Part of a small language model's weights: no biases in attention or MLP, 414M tokens.
Each number is 200 + 20 x the weight over the matrix's rms, rounded and kept within 0 to 999. Layers, rows and columns count from 0.

# down: layer 3 MLP down (transposed), 1792x448, rms 0.0598, rows 289-313, columns 64-127
# up: layer 3 MLP up, 1792x448, rms 0.0709, rows 290-313, columns 64-127
down289,185,202,195,244,198,221,203,207,208,210,222,170,216,219,200,191,185,195,190,222,220,222,211,210,184,188,187,186,199,207,162,207,215,168,194,233,167,178,193,212,192,194,196,216,202,220,214,238,186,241,190,181,201,205,205,190,216,198,211,215,169,253,192,238
up290,206,183,191,184,178,198,215,191,201,221,222,193,210,212,209,198,222,220,249,182,177,196,213,222,187,226,180,220,184,187,222,194,218,193,201,182,211,199,215,154,201,227,210,227,215,200,213,204,197,177,220,205,167,206,203,204,179,195,187,188,176,203,214,184
down290,196,179,192,142,198,201,180,194,186,210,208,192,210,203,192,194,221,208,174,219,203,202,147,218,216,183,198,192,195,208,178,205,239,212,191,209,231,182,196,209,185,222,221,202,186,169,210,204,201,192,190,199,233,231,199,191,165,203,196,234,207,233,198,170
up291,176,190,176,207,190,215,200,217,234,207,192,166,215,193,224,219,214,160,190,211,192,225,238,221,209,200,194,171,216,194,229,192,191,229,174,207,193,199,180,220,209,190,198,193,183,169,214,176,219,183,197,189,180,186,184,201,229,146,220,233,227,195,181,185
down291,188,190,205,200,188,206,227,202,206,219,210,185,213,190,194,171,228,240,216,185,197,213,204,180,222,222,203,200,180,217,174,171,162,180,173,233,188,206,185,221,197,200,217,163,201,236,239,244,226,198,183,212,204,242,175,214,206,189,188,205,198,206,195,228
up292,242,209,194,196,209,215,175,213,188,203,220,205,203,203,213,216,220,208,191,191,177,199,208,205,211,208,197,195,195,210,212,221,167,214,165,201,194,201,225,237,195,198,203,182,197,225,202,212,210,197,219,238,221,217,197,248,227,209,198,188,196,201,227,168
down292,239,190,196,221,159,192,209,228,214,196,196,200,192,186,238,185,184,232,230,187,208,193,211,201,196,189,246,193,201,181,166,202,205,178,233,190,229,178,216,200,162,181,183,180,193,198,216,209,202,185,209,226,186,172,203,193,182,222,201,196,209,198,185,241
up293,217,200,186,202,162,192,187,216,210,180,185,211,177,205,195,185,203,205,239,212,214,179,171,198,225,208,230,194,186,185,216,210,218,248,244,209,180,208,195,206,181,193,195,198,206,187,188,229,212,216,170,204,210,227,207,172,219,206,203,221,197,176,196,186
down293,180,209,204,200,171,221,179,187,181,213,233,194,209,225,201,180,165,218,171,202,196,191,238,207,205,203,162,207,201,223,198,217,217,167,172,211,215,177,190,193,184,229,207,196,175,210,199,206,213,185,227,202,224,169,228,192,197,198,213,196,207,189,183,181
up294,186,183,193,216,195,202,186,186,215,157,187,169,190,187,181,172,205,169,214,182,197,206,193,209,205,185,214,187,223,200,219,225,204,208,226,204,231,222,187,210,223,216,196,209,197,233,173,192,196,217,180,217,169,202,233,168,203,214,186,217,232,194,171,205
down294,217,206,169,225,214,184,211,197,214,219,204,218,243,162,219,227,205,189,172,201,232,222,196,192,194,221,188,220,200,188,205,183,168,165,216,195,178,193,207,210,205,191,214,175,240,185,228,207,209,182,181,226,214,233,198,220,194,195,220,190,219,215,203,214
up295,182,207,184,206,191,173,223,194,203,187,176,182,208,215,182,183,182,163,215,209,216,186,203,208,187,162,208,209,198,195,207,203,193,188,177,194,204,227,211,234,218,197,226,205,196,176,184,190,222,215,208,183,179,205,195,171,212,205,216,169,178,182,191,189
down295,172,188,190,191,223,213,201,155,207,241,167,184,184,209,187,169,184,182,217,242,194,211,201,179,192,176,209,227,192,226,183,158,196,187,193,223,187,198,204,210,227,220,219,211,194,167,175,229,218,218,233,199,192,191,207,189,205,204,210,193,230,217,212,199
up296,210,220,197,201,220,178,186,213,238,224,172,217,185,196,211,194,206,226,198,174,228,191,207,198,204,187,197,193,193,216,158,211,210,190,227,226,223,217,198,186,209,172,205,205,228,168,157,193,193,185,213,167,199,200,177,212,192,203,227,171,194,211,196,161
down296,196,177,182,208,200,210,226,172,202,171,204,245,221,207,216,166,191,189,230,222,180,201,200,166,245,182,194,170,225,176,202,197,191,226,189,231,200,197,170,173,183,206,175,198,216,242,215,199,222,177,204,216,172,187,187,187,196,232,173,215,189,190,217,209
up297,210,220,179,216,214,206,182,203,198,181,179,194,221,180,197,198,194,182,217,197,167,224,217,195,194,212,219,179,201,188,204,184,223,224,201,173,213,193,197,206,218,208,228,183,191,201,208,180,180,183,190,235,175,196,229,192,219,186,215,173,219,211,166,221
down297,215,199,222,240,186,169,217,201,210,182,198,159,187,206,207,198,210,212,220,217,212,186,208,211,203,209,234,171,218,188,202,192,197,198,203,211,241,187,200,208,219,208,186,197,195,185,197,169,199,206,177,215,196,180,188,179,183,205,203,236,224,176,209,220
up298,204,198,220,169,217,180,232,200,187,206,204,193,166,177,228,178,198,162,182,220,213,199,220,171,192,191,181,168,218,243,156,188,225,181,208,197,161,182,193,213,197,186,220,190,199,187,215,195,187,221,197,224,196,227,194,176,199,201,199,191,178,219,185,239
down298,186,191,191,187,207,219,193,215,179,221,173,171,203,165,210,213,208,188,202,230,178,202,195,225,194,219,203,209,223,245,236,220,209,194,196,207,209,196,198,185,215,211,220,217,209,220,157,214,190,230,216,180,169,187,194,217,175,218,195,195,177,164,203,199
up299,216,192,211,195,230,206,206,219,203,196,191,216,179,216,189,173,208,202,201,210,180,179,220,199,193,212,196,178,207,176,233,177,232,197,160,213,183,199,213,192,219,199,204,201,212,197,198,197,191,235,213,194,199,183,209,207,199,176,206,172,191,188,189,189
down299,188,238,171,204,224,198,224,177,196,170,218,187,186,203,172,199,196,165,191,202,179,135,203,208,187,172,173,194,216,194,194,204,195,214,193,198,215,171,181,194,214,200,188,185,189,183,187,200,205,206,157,210,195,213,225,181,162,235,180,180,194,225,197,202
up300,204,204,198,195,201,220,196,172,226,194,193,237,189,213,221,195,200,215,198,217,207,184,188,216,207,195,233,175,164,197,183,201,219,201,205,189,204,170,197,213,183,195,193,181,206,205,209,180,190,175,215,214,217,223,181,222,191,181,204,209,185,206,219,186
down300,216,208,201,214,194,219,194,223,196,188,214,203,225,200,208,215,231,178,202,177,199,197,185,182,172,219,193,203,171,230,196,179,168,208,227,217,174,217,199,230,216,211,201,211,201,205,195,186,195,156,205,188,203,199,197,216,176,198,212,176,219,211,164,210
up301,197,203,197,188,164,174,255,222,198,185,205,194,190,188,223,226,175,247,165,185,177,212,179,173,192,224,200,225,250,214,175,215,181,197,189,209,225,193,209,218,234,202,211,221,213,191,195,209,194,207,196,175,218,170,202,231,215,171,206,195,212,190,187,188
down301,222,221,235,188,230,215,213,177,166,181,183,170,198,209,185,192,245,225,205,181,217,192,200,197,182,229,182,177,194,225,221,181,222,162,215,199,196,216,189,180,224,182,204,192,214,213,217,213,222,179,189,177,195,238,211,189,216,227,205,187,189,235,216,210
up302,219,192,188,200,177,215,188,184,210,219,195,205,222,203,211,174,213,220,197,168,187,165,234,191,228,231,214,207,184,204,170,176,190,199,212,208,205,202,175,210,210,185,219,192,213,192,208,176,192,225,208,202,196,181,176,167,210,225,238,213,217,190,162,160
down302,175,180,195,219,199,209,197,189,220,177,208,194,198,187,160,189,205,213,176,214,169,187,213,190,187,174,208,208,231,222,210,211,179,185,235,182,203,212,216,196,209,222,189,241,199,205,199,210,193,189,221,189,262,149,189,183,192,187,208,184,184,202,220,226
up303,213,251,228,203,189,187,216,218,197,191,205,178,192,211,203,173,207,158,210,194,244,203,233,212,190,175,201,161,192,174,172,196,190,211,153,197,204,210,223,196,209,226,164,193,218,199,194,185,212,196,210,200,207,216,192,178,211,210,205,224,182,208,213,215
down303,208,177,181,209,181,177,199,218,191,168,178,208,194,198,214,216,222,166,185,185,175,203,193,175,204,193,240,168,203,188,184,225,187,208,177,205,170,199,151,227,183,231,184,228,197,201,175,216,192,181,185,184,210,232,185,191,199,210,192,206,212,178,172,226
up304,200,195,227,197,186,214,202,194,178,217,179,199,205,222,187,171,204,196,211,182,180,181,180,185,170,217,182,222,198,214,206,219,173,200,222,179,202,226,227,255,192,209,209,189,191,186,229,241,203,187,153,207,206,214,231,157,176,226,204,219,204,192,212,200
down304,194,177,198,194,186,219,207,183,213,191,209,209,226,219,189,224,192,212,205,192,183,195,223,198,227,199,205,206,211,158,174,220,222,218,191,216,220,207,187,172,222,233,199,221,178,203,196,172,194,193,207,214,189,172,178,203,194,181,204,152,170,192,224,202
up305,204,203,211,176,234,210,180,211,218,207,216,238,198,203,176,204,200,226,192,184,206,191,179,203,221,200,195,206,207,179,221,179,188,186,173,210,196,212,185,241,208,188,195,212,228,187,210,229,215,213,208,255,217,203,196,182,233,216,174,199,207,215,179,211
down305,249,191,182,197,226,210,146,171,219,201,205,201,211,191,143,207,203,219,199,192,185,183,163,212,177,179,191,188,173,221,170,196,208,192,204,225,193,200,176,205,239,156,234,201,186,178,201,222,199,207,196,208,194,219,204,195,182,227,181,202,195,195,197,152
up306,190,190,188,224,228,176,227,206,216,196,195,186,225,201,196,207,209,208,165,211,180,194,243,206,177,217,213,180,188,243,228,191,203,194,181,231,176,219,197,218,205,208,210,220,188,202,200,204,201,172,205,183,197,212,210,224,194,217,193,211,219,184,210,208
down306,181,199,210,211,208,167,213,189,194,192,208,191,190,229,232,195,246,222,204,175,191,186,180,199,217,212,175,204,149,185,234,164,188,189,191,190,201,202,222,202,131,188,162,231,223,217,198,222,209,232,245,207,223,182,175,180,217,183,176,182,201,196,217,220
up307,211,225,196,195,205,187,221,171,216,210,223,192,200,175,162,213,167,171,198,195,248,178,213,219,186,173,247,195,188,234,230,195,194,177,173,148,191,169,200,174,221,198,200,203,208,217,194,166,175,196,201,198,212,205,174,224,211,207,197,171,197,194,236,195
down307,211,225,175,208,218,221,213,209,224,196,175,203,216,204,205,206,199,200,164,216,221,193,180,202,185,214,192,211,180,241,197,188,229,202,160,181,198,154,217,219,242,201,186,198,212,222,186,201,238,200,190,229,218,197,217,213,189,187,209,187,220,221,212,230
up308,196,219,205,205,210,203,227,205,232,202,185,186,209,190,216,208,172,219,187,198,163,221,179,204,201,173,216,204,206,220,218,187,210,211,201,200,231,201,206,210,196,202,216,179,189,181,189,206,213,239,233,182,201,204,186,188,187,211,190,216,190,215,211,211
down308,193,223,164,197,211,183,214,233,185,198,202,209,183,171,187,196,232,233,201,194,197,232,162,179,204,231,163,193,194,186,231,192,184,199,236,191,226,184,162,215,219,192,213,194,162,191,196,191,192,171,208,196,219,216,219,204,209,169,209,208,192,184,135,215
up309,219,172,195,184,194,235,182,187,184,201,146,186,170,205,192,223,191,235,221,205,219,191,172,234,187,214,168,170,180,226,193,228,184,214,218,213,208,216,183,200,232,200,203,211,229,174,228,196,203,198,195,219,183,201,225,168,219,196,218,241,209,261,178,215
down309,232,189,181,193,227,190,200,181,183,182,212,230,217,195,194,218,172,192,153,240,193,157,231,238,226,238,204,198,200,250,190,203,213,227,224,241,209,227,171,194,187,209,207,214,201,203,221,166,198,204,200,200,244,219,181,185,193,207,203,188,200,211,219,224
up310,221,261,226,199,217,212,213,218,187,215,178,205,174,163,202,212,202,204,161,193,184,218,202,215,197,174,219,156,187,191,174,195,178,237,187,217,224,195,202,232,210,192,201,208,226,206,174,199,235,205,212,227,158,219,199,208,187,182,167,206,195,169,216,186
down310,190,221,204,210,206,197,221,200,206,203,199,186,199,156,197,226,234,203,234,187,202,226,160,209,184,193,221,192,195,185,208,157,202,222,211,225,169,199,179,206,189,226,227,181,230,201,217,236,212,201,228,242,169,200,227,192,205,224,197,194,209,196,209,208
up311,205,208,204,193,210,186,196,219,231,149,236,233,203,205,227,181,161,172,206,217,187,192,212,190,226,213,193,189,217,217,211,223,220,211,197,200,202,201,230,225,197,191,166,168,194,235,192,197,263,187,183,238,219,226,222,200,199,195,190,203,176,188,189,157
down311,197,199,197,198,196,192,237,150,220,226,197,213,251,207,177,188,195,220,224,177,216,211,205,214,161,212,195,193,198,193,175,193,241,231,188,210,183,233,192,186,191,169,180,223,216,213,210,197,217,188,201,193,212,190,190,229,196,194,184,211,213,203,173,240
up312,222,181,177,215,162,187,209,176,226,212,209,227,227,177,204,192,209,176,193,203,186,222,202,199,197,173,196,182,224,191,207,216,191,216,222,221,153,230,210,162,216,199,164,205,165,181,219,210,211,242,210,175,192,189,177,263,182,226,219,205,210,190,178,185
down312,191,174,178,204,166,215,243,203,185,198,162,194,254,189,207,168,202,164,159,228,207,210,192,195,214,161,216,203,198,208,193,182,173,212,209,207,166,218,203,220,235,230,224,178,186,201,186,165,219,205,171,198,225,191,219,201,209,214,227,186,201,185,199,188
up313,201,158,187,219,215,182,240,249,221,221,194,222,191,182,181,244,207,152,192,200,170,201,197,179,204,172,203,185,178,204,245,158,215,171,186,184,192,231,185,173,198,231,182,179,219,212,190,203,185,200,178,208,200,230,187,171,209,218,178,185,201,211,194,172
down313,194,225,251,192,223,195,200,220,182,176,211,231,200,205,231,193,193,176,227,214,212,207,212,217,255,198,198,205,215,208,187,237,178,222,212,214,212,208,182,182,232,179,205,202,174,199,232,212,207,170,198,207,235,191,206,218,192,207,232,192,211,191,203,174